Weights of a small transformer language model.
Size: 4 heads of 96, vocabulary 8192, 75.2M parameters.
Training: a variant of Adam for these matrices, 12708 steps.
Each number is 500 + 40 x the weight over the matrix's rms, rounded and kept within 0 to 999. Layers, rows and columns count from 0. Numbers have three digits each.

# down: layer 18 MLP down (transposed), 1536x384, rms 0.0731, rows 1118-1217, columns 320-383
# up: layer 18 MLP up, 1536x384, rms 0.0791, rows 1119-1218, columns 320-383
down1118:553491519553514485517454519494509437431490547440447465462504556504506472450556540457570489584391497481483611410531533442424507498492566504577479580388477541553499503562485500398505515527546565
up1119:476526489446469487552490520567496531603490517524456537477513455518470509492482556456504517459575577532393521536463528459528539488507471440525486478547505508498493492516490534501518462540469506
down1119:474490472541436488500520475477449500430519479473483511479503501476505547511537451578474478493508499498530505517521456478472523566472464487485496543487477482529495500553461521500497545500555560
up1120:468568410577412515500499464533471534447514532492455451481496487492578547519478478543483494497576535490548572500515516582497438562480451500493456478462444475539489515451564469497543430531506480
down1120:513451493508517505486506446543513531500433479534531491579426456555493555533511530485476497536512426496568425544480560562539559492581491461523456510547503496424509507486454546548530469497455487
up1121:541520517453440498512559468511514565497526516470477497431491490508478443564499488429438504523478451502424454536466470462476485450485393443488512533552477498556471529548480513539531503610467544
down1121:490438540470593500517472474478424567416467569462581485490448509577495449502508517458444524495471500434499555484546473496512541420420449460555596527573491463523397485508466470496538520548459574
up1122:459548488489494439490518449566536490470438493524506522490510487494470561483523531508504533487504528539448536507500500486509523430463521482513512479486526492512471539441466545497556523560593532
down1122:484502471483500497445549504543467495572521490457457540549454474387429448515547472586541498479504513529562362525544496512556595469457500505465492479558513586515467533489554476552437497517579470
up1123:540491550525501502453575501505491530451535403453528498438480410548521503538473584518557493524481504484501493508555543485504469432482501473488512450528459535484511500543379531472516507543565478
down1123:533492422558534500482431480412472483544455519495463538518493589475515547509474504453531547439489549444495528497474530526518562546555496459504529460461538490538584555460500551485506460545556452
up1124:471441516500507511516562430441522521554489487514473468528530564567495518540528507537476448525513501493491524569504453521391466486467469503493548510473478483552548507483471496518441430459502476
down1124:504487454527531533457509483386455554455514493536495535554405517563432510531526505570541459540507506470553430482554514508552468449520596465575517496548425548532470523460453533406439496498471504
up1125:490529510493518428522456470521444547548431537574408459480547477509461485496554486500495454542477501502486488463466415465533511516474447475381589525502489498516579535514500466460502497427539478
down1125:527578505495500479446507532441515504477527460498512487542517534505436511482617571519469490550431555443575540459534479536565552476445547525520478455520542541532494569511486473530487491508518510
up1126:460499507554520530479502512570507523512528490547430474566475526528458508590461535474483571521550500485481577428512524444464459579467477539503485437509515534492523478479526437493433431499546522
down1126:426494564458532412465525448485524506462464499565425504472463519589461494505471486489550506518488560516504528467472581359437446493482440499432489386449504510468533501520485538464471485412542483
up1127:434543483549480491537594429517452506569471567542468487479512495460514525509532561479519442489503550438463493520535522582465476569443465498463554491495539547455546528562476509495555511494522462
down1127:536446573543488512495477508474447437503447453443546456533466433505532435541556537496494489507493479501524483528491542498496481539527509497404483529560462527517472505540554459576501518500518510
up1128:525542518438478505571484546550523517513534461533482552497426436509530571558516417452482484499576520490482610558516489473508483468512480478515465535505530471549494593553507460449500472487562461
down1128:485513487542477568490528557499486394503518491501506408591494568575543541516555410475426511454567577513526462541454519517459456520546493419498441487511515585492493473465538534490514501514516490
up1129:475456479533418499520519542572498409489512503535442495486488452551445505579525490498501469475561459521478518463577508532544452540413503528439512440557464518553547490526463478515501485504534442
down1129:511479476478480470508466548501495470474625500420546462505500527537485430443533523533421481479489476444479471520583391481531474499480537524476554545455442456534497538479549526462505426492552418
up1130:403533482466497492451559516454479506599501411534438502494514520560453521496437476524464568471512529512448466498486520471518476505513511468509538432457551483503593513572486511476529479464560527
down1130:490503518523531480513501556525479522524498493450505552517519461538482484526495492515461474504566518494462471498468467450527540484530540515494451469568521414484534491516484519444516485491522506
up1131:428519427525444545545487469459539456534534536501415525545491510502541508500450570533479573541507498601521569540545488544483406520520510442522454449507554600537503476526495505524543482556510503
down1131:513508533490463560513408455452466509573535576544487573521542549496520514474516400450494436517553462469502508501513498555587552466425513553438475552459508493477433509451491516550505539563584566
up1132:490537485584527491578458461593449486624512506466479505461486470507562519534492516484450488500552484529517516500490488493438543460569411505447510443524511455487505485495559507459516473527544491
down1132:422461545469462529535418502539539497463567525446592458472494479467572453434440476568520509524484431459501509516491548497447506513437511540506548476500480502495465399446471482533548423454474482
up1133:453516501495506510520514537508450539424491485442474602445482544500525528459508552486500492544469527604491557556486507515433478449567466590513469462490548428488529582467373502437546532467506500
down1133:543484525555511468396518467524487559456487546514513462544483471505460469572530520543461556511550487486439463569456500487498530530513518519505569462513473518515520539477455507429498545489544535
up1134:513551501463459506506510432541489496533528524476518492502500507471458500445536464514510525523449502494463545513451444492429462461472519485506488458480473482493497456456538536403489492533519556
down1134:494542457486423498443474484601540509417486490473528473526468508475497560522569483531484487485514475501556514566418489475485517468513547506455476514539529471522496440467548503497508523477463546
up1135:511572474553476514501500470528511516463554484484442481525466571463486533451552493511504524492532579513530541444521479482463481530496527524527445543506535497510505526480464612470495453493499516
down1135:478521503534462499455648539526503529477488525518519538504455504376500483534567607472577520405487462549460455471469429590522559434462546460551502514509421511512510537506458574554448494479559509
up1136:502475497544412527517502499490580466558546394550516500557523484492453491524516478524497443452465500489574486517484458498501428560540515490358519520557489514523561522502397548438435492515626493
down1136:471462543460561471477501455566504495483518492522570457546493433533577491534481515514608464486471580496500425442561524504503473454524457526516512518555519539566554558469432435531473457461536560
up1137:474577500558489514542572509517512486508484483518436501432494438599467442592515487502466554415571488541479521433514473573507498523504507503506482465555509542502541558494465521530502466543617478
down1137:617554484526500471502484509519477490573478483514568466509472509440522488529513488494449561534480563542500529550487491530520480442541465525516569485518523458464511460479496528496476497537422469
up1138:420489487482491537528536506509458448491440516471432496479491410496571557480483465548524478493566579502552521543540471504536543571478469552466523536424517520558597557515518510501427543461525488
down1138:565426537518513614538563486535499564484520538481510431488539546523533448504504376486481491479540464529477433514601489473483493588557489539459488501557457524595549382459448486480517528441506470
up1139:470420453518448438502465461449486491524471525416434530450513524450491487506588545460511482507479464523452500475481488475518544439491493479490495472519511486539497482524507546440456458535555591
down1139:450479540456539486547402531495545539513435451574526526536499520572519526522478584526452517450509462522554494532557487586493549504497509589475498455450482549486524439485534560457465502479484506
up1140:534509528501460462486468436467509542476515421467521493420578474514551421462522535523528453583446549512524574541497444487467543464463486481434508542479483455502542505458455501466449525451536471
down1140:474434501574498420516490538520469459498441529475557475525542424454486471550451509491513446514534475525529542499528488398489542434496459481512537484515564455521587539516505576489556547530494482
up1141:399469555544481485465481487453434549478480536473512483560437532480579464546530547609458529519472416471522483497520494532430585562477470515506496480551468559619472498488524407472440509486494518
down1141:506446547522540535463551444403501514376373536543507450530545509526498472440470457517436503481498423498467462501514500538353449489472497505529487442558507481541403467453500490487537496490456545
up1142:500524494530498486561477450529495510524440447549530470477457504481581458545512515462532459513517522464519566488474435499464484458490464435507524472510524468445453478460489484442528541485499554
down1142:522437470490510510597533548487463547437467457489453511425447506410526483487510498465498442484472512470454440501513518520503497521475517549560483495506487569499529486477448555518513449513505502
up1143:580467413511488445511514504480444480520495540491506476580524439519520530611485519461585569483485518462531476523497471524498541472593473485457519503538503544513534541485513491422497509490543555
down1143:468468480460451528547471449386590520536506532518478424483501491463510527547520531560436471551528495480507487463567473523493539451540471561511439437517415511459447450489526468498532443411490462
up1144:468519460503506484552537495422525540479526489563502476463485539446540595518518527511473480511490408528543560460549508535504489538497492467529397445475539491498483520479505514483525488516503509
down1144:593478503565529508516551485511509481535507483486502528480519521470466460492412410451500529495548555520530481464501436491556507500531462398508444495467444519527562564539476520531504499527471560
up1145:623519480528456507433484510457536467497515549481487459475444491445519546524519493438542540564511559507544543444601394491451528521564435480499532448479514500448513469517571487449444492496480408
down1145:540451578518472512501419480505489502473506575488512460564473526538481467544496503489407457501468474437562477523522462466525460497494472452505465506525508478439491554498493479509397543479476423
up1146:463495485480522469521548484450488546502563498506403503492419555474458542494531508556535516575462607527534535526453554440571481497555425522474420442513560448549474510511452450515467452463530580
down1146:446531537484423566449448504449450552502378473455518504435516479515495482520447498547525456498522544444466454485547543514504512548444503493519495487530553579517517494514508429503518466456431406
up1147:478551472456485503521442486520489525538472458439534503513440529489469522501536537509467550499569528512430460508494481486468530499474472530500538511474535488542516572523418586469502525540469511
down1147:430480498469521479537516468498494526458477456514495438474469546548582468498452490524524525515484495490499495467501482461427467523469501524523494458425505516472505513502490511488472500532480495
up1148:517496511470456503548482484438443518484472457543533473533509502480476473538530542553486461518469538457465517551562447464460558535505493519527516474511448560476485515479469416458506480513507551
down1148:552474500474482456502514542477459523473509551539492524480540521458470537410440507489452547488515549513502486453490493451476517449480496474424520511430563457541518514506464453500435504525441555
up1149:468460490528511389523440454490548580607466485583508480484539503545459537494450494461512491582489491465553489491508504456450518514463524497531463507463467511558594503486442509500440492495524488
down1149:501436593519509464547515534526484466619546457507478506456569607519491473460530583495491454476444489560472460534542489528499509508499557447446497538453518499447526466398457445459476575498473476
up1150:395503464607485477542592501474485465462478441468505533490439501523511440507525523548536571536462537580493557497532449517520453569470497535514379503504451508504555511549436474452491461477540514
down1150:510550490529470432476468439522531510480572466494499532501533445506484519602469429496546517449504499528486462552521502460439568530414480520400461526484499458492475483534509471409517502513503569
up1151:524562507524469457583491465582499498533486514493486562421514530469540542492556509561474516560560543517529460485503496470429411561551427538475505502512486485546527531450456557507469479500521579
down1151:492437517456561477511479490460461575489534475542483451411468541500546580516544510496449522523545455466508498536529471541510510540518467457609497427468488428507560506456503508523409477508476543
up1152:520512522459503523481464562499455477475470505468448496472509525538491531560530525553565462489546521567524565540499477472522499480495456509450521500471497568466479532518497496501569394557524582
down1152:459536476580502433515520453554498518540484447480599531518490446437532520548526499495503474447521487510482508436513454544525566451536497436523504428558516491445491503480498503594495511461462472
up1153:466479482539483502485573511540509549459536491512514488525553490550508466573450471536471517544497476590553609578541453498445450556515463434466549490550573557507563522556451482536466411496517464
down1153:567564534505437481464546499559503416428479537476522488549465485489493428486572539520436500553489451600545472546507475396564489556572486499491476506563515527477389490450489512507506459528550487
up1154:428482446528464458526457578513469481460598485481445559453535381479489538493481489558537476606539498500424494492535372547489480501463497458492462527560544498558523515433490548466504526595556578
down1154:428444471545427556434483483476527511501505489472470525422538562445510564482556521512481466542432455482415512566537493507464463451491520381470431520504526487497524513525474476500481522507406543
up1155:523532470501511488564487473509470565495476497431477466554488499499500508522546500423555533428462579509508490523527505495461546514472519509457454506496509480459478489446481450514513506500485472
down1155:535537534521492451484482465508472454414479553477528519520475469502435517466543463533490593454487514495522520518488494600514525524463545546504476525508479448503604450566555568566417485445490560
up1156:430507464480432467548557543538433443469500511499402455483490459486504572532467472427476551476654560519423538510412428562488524506516439472544548436584486535534546530466515543460554514505517464
down1156:395536528460538602502507500619477509564508490527537481504496522512455469460495557413468481455532484519437530471447487475509529499545555476542512550471426500455445540499523518494543479486475535
up1157:382580515517519547552533435530523483548557466560455498508536469483560479500480510524482533501579474522507522552463450548453457516475513544448488443487512515527598508540438489569449460524442471
down1157:501534503470574532508445546521503546470514465480568460521498559597514426449497443463533553477536458519468442510532458480481506548542434512494453514519475481516534452502549481614511488487467462
up1158:510459495610472435462525524507448477415433531502471524525495541489465502543516524481513547605523498469487538511540499443482463495447483539506509510549475455515444521421408547491571404494493574
down1158:454505528474589467549503541474507427515448462504528557562562457533544414473485544481452459525508533525452542472455569501500514434479464467438482577482554441466540469456484569609557460486535464
up1159:469489518480457552549597416572472588496493545478498599517383465418530511478494510485536611560526514487476582416490473491545507505464461511559404547491502558465507474607446439484485521523512597
down1159:455422463530561525514580458500445529423531480479493498565425438481523459496485432496485537516539437457480541434513502511517523488443504460586503539518512502468515502496459416478420537509602550
up1160:459486492509512483547505577545527537483558493492505559512516441558518502579489553459530488449523499496510614524453506454502501430430527493470557504493452475465547502488471500371476512521634469
down1160:543496531509537530506497527525511546521550492548445489502575494533460462461534496509548505480514455510544440506442543510483551557514505555515517512398469487525551471509519552534408535503519422
up1161:494468428540516484541552497508448542500473585508447472492473475529486548649537511437492589507508497530408522480535503484507510547598495559505474540523487519553548496530490563505521492535540503
down1161:505543502563485510420457542435499533481456510538488443491498503530526437519510519535454514463467469521473526432523456490523576501508508497531508556590497554485545560482483521540503474484507546
up1162:470533459479480520491453474519475546519519428472533579417491460452553514484579461614481497508437515564572525479535462520463494481527455452451491503412485490497533577501500455549508500499513531
down1162:529477548517533476532525527505471506495524459498506480511533543495506547509538477458468559515538543544519487531573486399403487516592492466518550473500480439542450474437488525447527457558504440
up1163:488562532472490488544563449525442428463509507428553523499475433481564507495499456530502511535512515556509475487473494514477489577459543547480529481489536528609577564518399511485533468402545491
down1163:534398522510536474503512470490526466551550451559572485469480451508502521582513432381407495540461513551490447559509525594497465447521528537554534393462532534504530511506500471518529535472522540
up1164:469528556493523477506508496468412502525593449551531514508471451491536591446506528543418540467544505484482472465540587575478495508519538608451530477496552493530511474521497473523467458474579504
down1164:534493480495484517462427398496585431503509513437499515429497574525516515461479446454518485487545492605487442530495541560565451455513532490482490491446449498547477520486573501500549468543509511
up1165:478505527528473476534575438528519456583464510477413558577430465492503534432526561472497458535546524469388467532513464435446481529518423548485477549526504506504511448516511513528532495500516452
down1165:586433516517504594465508428504488452508477439532515486646448556499496537503504515484550502508516431505450443505481519552551481629502433456496594564508541512503470472576420521522447429403506522
up1166:509530485543428536566499474547503472504561525466542498513533475450508500520497482548468430563492467493483490512523452439486507582543469510473536531479444411460475496526469549504505433441500511
down1166:513432527526474454472452518550433528465437505522574559495540484480442496476532466526553481518560511529528523526496499451476544496539530499494443527401468478437489595536464531498520537486471489
up1167:531548459489521446573461535502495462549449497505537556471477483509446503465537475472479537579564533496574491447486466564465512486494492492526480557522495524577575518482483522476508562573521463
down1167:507471505493479516475534550472463480454476456529440499424515487508553493537522488478445466481491477512523519538488570542571491500482492493409452540441491479475493490534564509549486443495462479
up1168:516503480462425471561499489490434511535508524511531480564515480389452484512442515463486583540511504537466548519505533478452529487490502485515489481471443585430566494572488514524444437450542446
down1168:457531544531446473475510615501485446559502496492412550484553491401540488511429570505528517490518488539494465508487495540448469531512533494462450524506518539555476452510489518487486503470524480
up1169:546546538514504565507438554398528476472504507501472479528486497474552595509451554470596532520543512531527552470517463537512526576505405480462516553528458486474495520583568476537462443505523547
down1169:480435438487492530523530491509548532521479477519481499433518544500568536500512506489482513503427497475547516499502500517474487509568602513487495510461479471526480444565493522409499483534499516
up1170:457483476432495517585536528452534498508497492471400593474456525443509556539507505471522522481548494449464498453531528453491582465438443513474499462571533479479549514562498474527440530600492550
down1170:450527580470507499516514460474459569519420593492459504563478579505519498451514468481465469506486510495455482548552498544426525489509542482531581490495486434442462421543512530545573480505431430
up1171:451483511495532502504434529529482457499524486414479528428440515472531471580453565577541498538495467545497548489545476495400503497534495475477583500506521503512511512478513490534541485485594487
down1171:521457555450472533497552461520548531477480516521475544549579456437474461451501560439482500559547568502494434582506540482491509426486520476510448490468453455520512462533480477485454510473463514
up1172:485517427534513489457589530561488519528515468491489568392554469510566535507516531467524508502461423557364439556580502517546444467538399424474496510508508375546529533478509503498466512464504539
down1172:513491540536498535507645595512546464489482494447542498521457492513513542478466522563510523443476534497454519449532554535511557460533537604482502511513543573535514479508579503476470507547480512
up1173:564484472545477440536507536499541498499435476490503567462457485520529493538599577492477498495532519575427562513471543489527428465516505436498486456513514510520501583563440526516577499488535540
down1173:500557500489502507474501503441533481468466489516589480549447508496549508512532491513553488473544528535459495548518482477447559497494578459501525489497457486493516509516439476516500550537468568
up1174:496583466461515528506452415521411455554493453516469502527449533487524553487535565504486536486595400525532489491529481438516428440458548546539447445500489514547523551528479551505535467556511582
down1174:508526535459559549506534468549463427505461525494503472474400589523537556536505459507503517435529497580520411435460490418461525482442514476516520440558491503519586512511531483482500478453522516
up1175:577480505466521487485499502570529533540525476485530494572484489482572502427497502526543540469529504467522464471470497435520528496521470534533499468413538444613488502519488387443499458513482452
down1175:516538515467550529492441489477517451512423513545538526559445528514522530546471460541547561549481494547533487585496523506573438521478575536546468468534572539491465431467529509470520486489500441
up1176:507454441529520497468505438528553519552526500455440477531383508431541585505508503502406498508519471470504537542527480530533512602546512532493495521438516495486524528538461533491415496484508539
down1176:506557486450569562514443514459458499520563537543469497443487459505497453436431558491463542567517499494442509626508504545515487483542519493524571490505537482489420478464484519512507585519403482
up1177:424593488475473493523516495482428549462512529487527487520516461529527470476453495554449438542423404558473484530525551580416545445471558549480524515421509536531538547521500512553509480579467524
down1177:528482546413476568463547540392522476457463510492554559531541487657466528493565458531511518466546501421490466444496449478529478492518524477531470561540522527527486471527500602503447513494560538
up1178:500494468498496490511487486516490502524495489505496511514500493501510504506507501501496509503505508529481492514531463511515508500523462512500489470497517459536506511506499488489509485504536519
down1178:517512493505473495495498529515506506496487514505507510513495515478506497498497530493499499474511496505503496503516505502481481518501506500519483513481505504491482503487488505491497497533470489
up1179:463507394461486468474498522507503479518528467504494471476531461520529568474528522493524562571496520510538553457548421541433515564492446429532523514486483559447526572506479525507504511498475523
down1179:465459534421450425479370509432570532521547529497504431520467504532533495437514461484479461521435562449419525503480498476469504452530497452522521544545520559483496538549454498471470508457536541
up1180:464508525531500556533477515506458511555573463528491575529493491486572513480535459570488433442507477515564471595542446481494493543465459491394470564474504427577538562491500529450506505490552457
down1180:516536524460495428509466418538531545513519519509503529470483452509510494521411525412453521537522466499526485487493433518527507492503515547521522486446466492474487514424474559557522502530505441
up1181:456504502488506488479472545506449503465520526530477563504441572567489549434491507503431514598511503498520533522533452515528524511478504470547433513478524509540505506447427490379492509512514552
down1181:553473429476579484547417602465538494503532542465539382526525509557566481500500578514495558529526508500551505567459527495516463493532495454480530549470517454449455489494489508523537546424567543
up1182:446503472498459509411549419511551542425473504534427459488529557548589490476516466516484475497443519487514529587542504546496468510436434508539509493535500532482575518432494537504500544485483493
down1182:522457497505497445519463503481459488482565434441509519479468442529522449470522497535495542409529505463469483470496512494437536503512539548471520531502470575571511531517471506488485506494513502
up1183:539476416523465454466458511509508514474472454482490506450453507566501501518408509502541488525574494526425528451434472479514537496562445482443446472543445491454516502536430510530470516567556519
down1183:523541499506585449505554501543501446400451470492450488544518525546436515549503464509453504488531533549544458563393563523494547506543535528472533468492463621516514452517500541515518499432499479
up1184:499531520576556506520558473498441519529542502516516510481497455452472512472500465438424514502491468509451424536536452548484519461530517529515516468487507479458519532473470464446511430480463494
down1184:513482584484513528545576511465484450535436477505524506580448478462534436562421483500518488529493473507462458520451472517590523531503521418541544503554441578480425490565474492478537468452449420
up1185:513631400505414527564510527545529515441449505392478494451418475409569531477564505491533566531496533510419505466509456534512458534535519526476463467459527498520562477575524479490524465512575586
down1185:471507523503552482443456497502566514438538484570455499462454484516487495488419479460574511421575542521528547577499423489455514481454530514467453528423481409474572525532477426414558506579466572
up1186:503496371487491493542554524502440508520489422461483565468487440540494528451464446474486572525494570483511536412506499490468503479460464505478450540470461455488517503458495548496561411484546563
down1186:506570480476456499494468472450372462513449515488557502470468545448482527506562449581471506453485507511569501588469455438536521523546468404478531495459456495526559454466489568550480509527477494
up1187:483494442500389547490470472561464560514476449484540464479525488488524531523506537477494484529505520540589583473496515518478409518567506506548438499481503486553603544459437487523446510449506463
down1187:537489490518438452516531565564517536489484480567543491514520491574458501548557427465475422491510508432550409418509515527592482483509502518597498525515462537515471482441463499499524603488538523
up1188:451469537506467568489478521550524495499553523509566529510551529468510473579546491578499480501547515560551508514520432453455434507539506497484518513473536496482511539562498440505481426486462467
down1188:505506402536482546510487528477560486581526540549547539547501495527524478504536487481532489491521536513496495590446563538532622523547559540493525530547451513529496416532502450477506550474527488
up1189:479489455471514510468507590516484525579395512494498623482522524496528527472462510546449523479452510506464534567535494454428459485535480473543524511584564436492500451436497496463530406466516527
down1189:481572502482486547542560498501525569511560494523525450552506503488539490454423440468542461539496431531577500527553544557607497575527561465483540459540526538480518499497595506525482516467552512
up1190:469485526582484444510563533530522464517546511505412593504533490525546483505468530482451503527461493555515510625520495482514449455455509534491465529557539535519483445510463535490430473473539588
down1190:492540503492482481509479478437472533470536497469553457448463421496452509509476520490504591489530504456525513477526495530558541549501538553448518458441473494482504476499546482561487498496522428
up1191:519485523522411582544488489557494450554505540487452533566511484526421536503589610532520519490488452524488463530565522549508482556434446418464531553597548466461559507512436548492448477479551515
down1191:543462566478485492467490477472511514487525444489521547512438511489513547470510493533462506502508558441491498547526491456481488571458521577472455522494481592511493497468512510479498484533545446
up1192:497520493522494503491520486511475498510495514495488514501504499492490525503516499499531514497500513520482517506536486508497480502499490502481503481500506505524503536503462505498502491514523497
down1192:495502494518518491501506496501495541488494490499494497492464522511492514495544483484500495476495489503470508522501509533499527491513512497494497493517489500499491513500491515488520505497497499
up1193:439515500507424545521438520504455522456608466420466521522537429545459497520511536549514470572555497490555508439486581543468543641506523431457516520547463490494528514539548444552402455456559425
down1193:500488524550464412530518493467506533505492467436526561518480474484464492556546458563504543533428500497521410575515551475434523516560532492472528492568535533471438523433562498500442399497527479
up1194:482520534499462533491493489541479433509526495468521539438500492518461547512534502510528480554551535490532487580523476552503419586393493514520529503506543427445482516504500535519465456518501499
down1194:496458511474514559522549485470497451465472494479492483563481469468492503465526497545500548468544523527546428515494542481481558460507526483493483506416496500514457484503518544534446496539516473
up1195:480612488481490580499460461457456567504526508471475507530481437524548493467474485379545548412506468464456609465522534513390444483475529476500530501433520537577538480486518514494521520488473461
down1195:611501482488549535457451485484412511578509529586510480505576521603455459505444522490465522518572475491485405473468524415547549472536519468529552541480479544527525478501478522557495465541447480
up1196:510535430568435444519523510595486440530601490519420549449508407475474556516504484537456530513525523467569557468582520519533517540534526436452492538509477499527582492517546500484512456457503491
down1196:511542553544529515529459472514433470564506556513534492510544441484410489512479551492466472445494512401532478500541506449400551416463488475563535518533447517543474530550501496417503544506494501
up1197:527575522476495444461427534495413560506431503514445516449441454391460570525534520467543517487548500525483511529483591593513394440510514547519540546447465477544508495499463469461509441520592520
down1197:463466503489500559415504536532446449503448497512472453496520465458542539527539494554542596570500507493494498534499564418412508498539483533497512571540524511476527458441470474535474520473477505
up1198:486483489530491441510505419532541469570592466528517473407472526547499462517548449536452478482511500451566521539544468476542562520442452491456389467484474447522591537418502481507481540457561501
down1198:459465488537464499513483473549479480538490521507484387540473376474460484503470536530493568498522466553497480526513540491459522538422447432516517544468492560489468549452509435483479496549569607
up1199:483577533473510528523456507515525517493474503450471493505545512474483476513520567502519488593508488543456543485470499495465507517457523536510499429415509525512547568564570518442494546472574450
down1199:494550522510529514457489452546483530535439527519480503490512474535460464481511498563502524515495599491495500437495499490494480451436506492478469503476501506555466401502575546535490487558541519
up1200:468586482478451481479508464512453569441416470496506544443481511475533508485577483489536483493499553505508481469563465556492501546487463508527477544482495495546554519474545435562416493452520477
down1200:448511481573528507470543493477487497489481510434526492481459438534462456473536566486531523470542553533431616518480556523536522490563558515511469528497443536495499495554577529630462533494449452
up1201:479472470553519485554503450505456532474502513545538529529548508496492508516489548503529502488528495506479455456518525495555531466550450458433505469506513494571536563558542464476538397536485464
down1201:478482491539479491473528500527474563498467516624545557569427563521449416544547519508510486471444542486495521504561505530516426522502505558518571528437466519493518430497518382486565498515522474
up1202:518560476583511473595512510546510542535498463497535492449552449486497460600451517476472513501491506513499494539452489545477547481540516538513541521484512545559499460437477540446507467524462447
down1202:475501544443481478485393525461490540508482474536449458517444524487572564483445459495538465477580558486433486538470476490432480506485490466499626544434486557482486464497449516411466498542422571
up1203:493530483546469560533525462501498504561556498485488505546511512525445470542487521524598467490511474501477454504553510493465421465562482519492529555528498457450460519442520569512511474495507512
down1203:524449513440531503507521462519506488446470456452429440434516514505505494485461479501501542461514488516513432480481579531539577474555558553426408524587458501477513556504497522447451517475476470
up1204:495548507538454475519475458534467517494479450489482459482491484499586520494571499390507477536499558504530570487512445497501492449413477503490425506479519531495487492391525387499459480441499470
down1204:497500528512532426496472459469515513568410452534456475533414458484510511547520439583505485537502432593534523512531565450480511494484545577520475597421505553527527467422493574497519513582463499
up1205:489545529493519499540563506516515517447545547523501476536524432517514485541454538418511522556537508476511520541465495516465503479457471484454521478499523575439561595482497599497541536556551508
down1205:504519481511469621553513556494406472460522495590548517503579523477518500522483469443460524480454476473504506501469470495514563444455460452400503548443496445476502509489615471486500525476512514
up1206:442515467539483457539500428462517513523520535504521572465490531492452529544491480466438475542500501530517530473500543436441464489507461534533539514497563492513516533567492462482430493516511515
down1206:546450547506514522543568463519522460525490474532519523475555450508540509468523460514476444510445491471484440481552506525523549502559445563495498517547457535504499481489488563493558460499482518
up1207:426492469539441487427499532466453468497438508527493544562509535467541543525456512533536558480498516541539472541506530552485488454468506504529486460461462543450563556485512468480523483562500579
down1207:499536477470514511529549552507517535474503528500465488483543517545466502565514498416478505501598513528574537499553510475484452520503451446421445498518477546519507567494491501475527430496552518
up1208:519541461545510485550515473472542454519462548541517513488465483527457470508478502414545502553486494525468477577476514543531438548501480522507510429501474509488491516497504497391559461507496484
down1208:497508470511489417485452445471482521538498494463502454505560486438560531459504466449419496527482499482492494468547439541446516543472529498441485493490463518526559530474524529543482548507527473
up1209:474479493450473499523470469496449520501488456497514559497506516448575495568483552531476508536537453495532555494513474522532444494484543556463450469401568488502507517462494470434559545562494545
down1209:486500553541516474507545524522495437491493479449550464515547506465575469551516540453545481564488575510450496495441518511543447524431541549535530540445509441540483460446497585556516503514537446
up1210:510548551514542459492492446455495616458481483519411514462536526505555552518525544475476479509516468515496461525536496489550416457488484512459560440482503532479479493460552474498552523472527505
down1210:506432553553529425516483434532439496485489467524502500570501533460629553396452509492495446493511449505458525529483477515468460452534522504516489491409498470512496519422536529476467510487582464
up1211:494515493478543485451441516542510545538494470543505551444535497502572509544525516469497515499533554434467521455519458536461520494546440547490450517511571458560514489582468455508429455435552486
down1211:497369471499420519526529548526466482535514499467493479434476552474466478509537530471513509516534445410480533544491409502488499545487463490457455545494459491423451472541516497498497532528553543
up1212:453497466561419449449500514525510512494463501482517547528501572557458444558585512443496448502523435523520532476538539494518470482454505503541478481531507462529508528527575560477537513553520507
down1212:524522479509461564469504445526510398473453509490523506479623503452489532468520484507489514467515560516469526533561482505508500519470484459490470432542444503475482536472462554445480504563482557
up1213:503470532494487559497530527488512498460506472487496504450560451541428492516493487465513578536593527510462493480489374519475482531487505453478528470496450487484560540532540526529530457453506469
down1213:506535493498519496512412514502425501542484523554532543580515458480454490506439514435483511469545517511541446509477488503446539461464467501447442571479534469487531499423546518496537562520554590
up1214:489477491464499504536520513576493513503501490459528545511547573517556475491542517565494479453512467508531463491536522493451469541531535544421508512517551431603513513540467523377513550496493591
down1214:472534532481536466535504417471589486461429521543499494587503523610462496510518519460517569534559491517526546479550480476544515472538574491539491524467493507511480505468581605454466517505596424
up1215:477471478546413506499624466475538444537526453526495478430506474463557541509523564481522506492516496470449536604517377580525407538437494495519461474497527548472530533439420595461436515470472473
down1215:570513424517509559501588467450486497552505518565534459508582531500462433463427482511448548483564517499449535487470517574479443463552488560445487543513476519451471492468524524561547489526589527
up1216:486480462557398502497520516547532426530431424504487491513633498500526587574540542509474515476489502508472618505492466551436463527504488495449497471510488472452586528502467549525524398539481518
down1216:545463465548506535477493416561501461441440513502510520579474486456512528450499545538459519526526470409516527505467552555358456521409491520445531508475470530469590457444493520536496481501501514
up1217:431497388491531556568549514483494514493508459525426500481412462496498559469509524498512531468671545516450464500443414509443481487463358539575499466475563442537549566464331514519470463456462529
down1217:536456486412469569514481550519544498427444599467525486414544534473447536443470569422533458524559532463526418507465631503465520524464494401443495518609443561473490484435511461513479598445510475
up1218:459525479455519503489506499504499559531514527504503503355418484493532517518467515465528455514554511516440484495483476519405532457577484519448538467451564509497465549542475537372468524505500506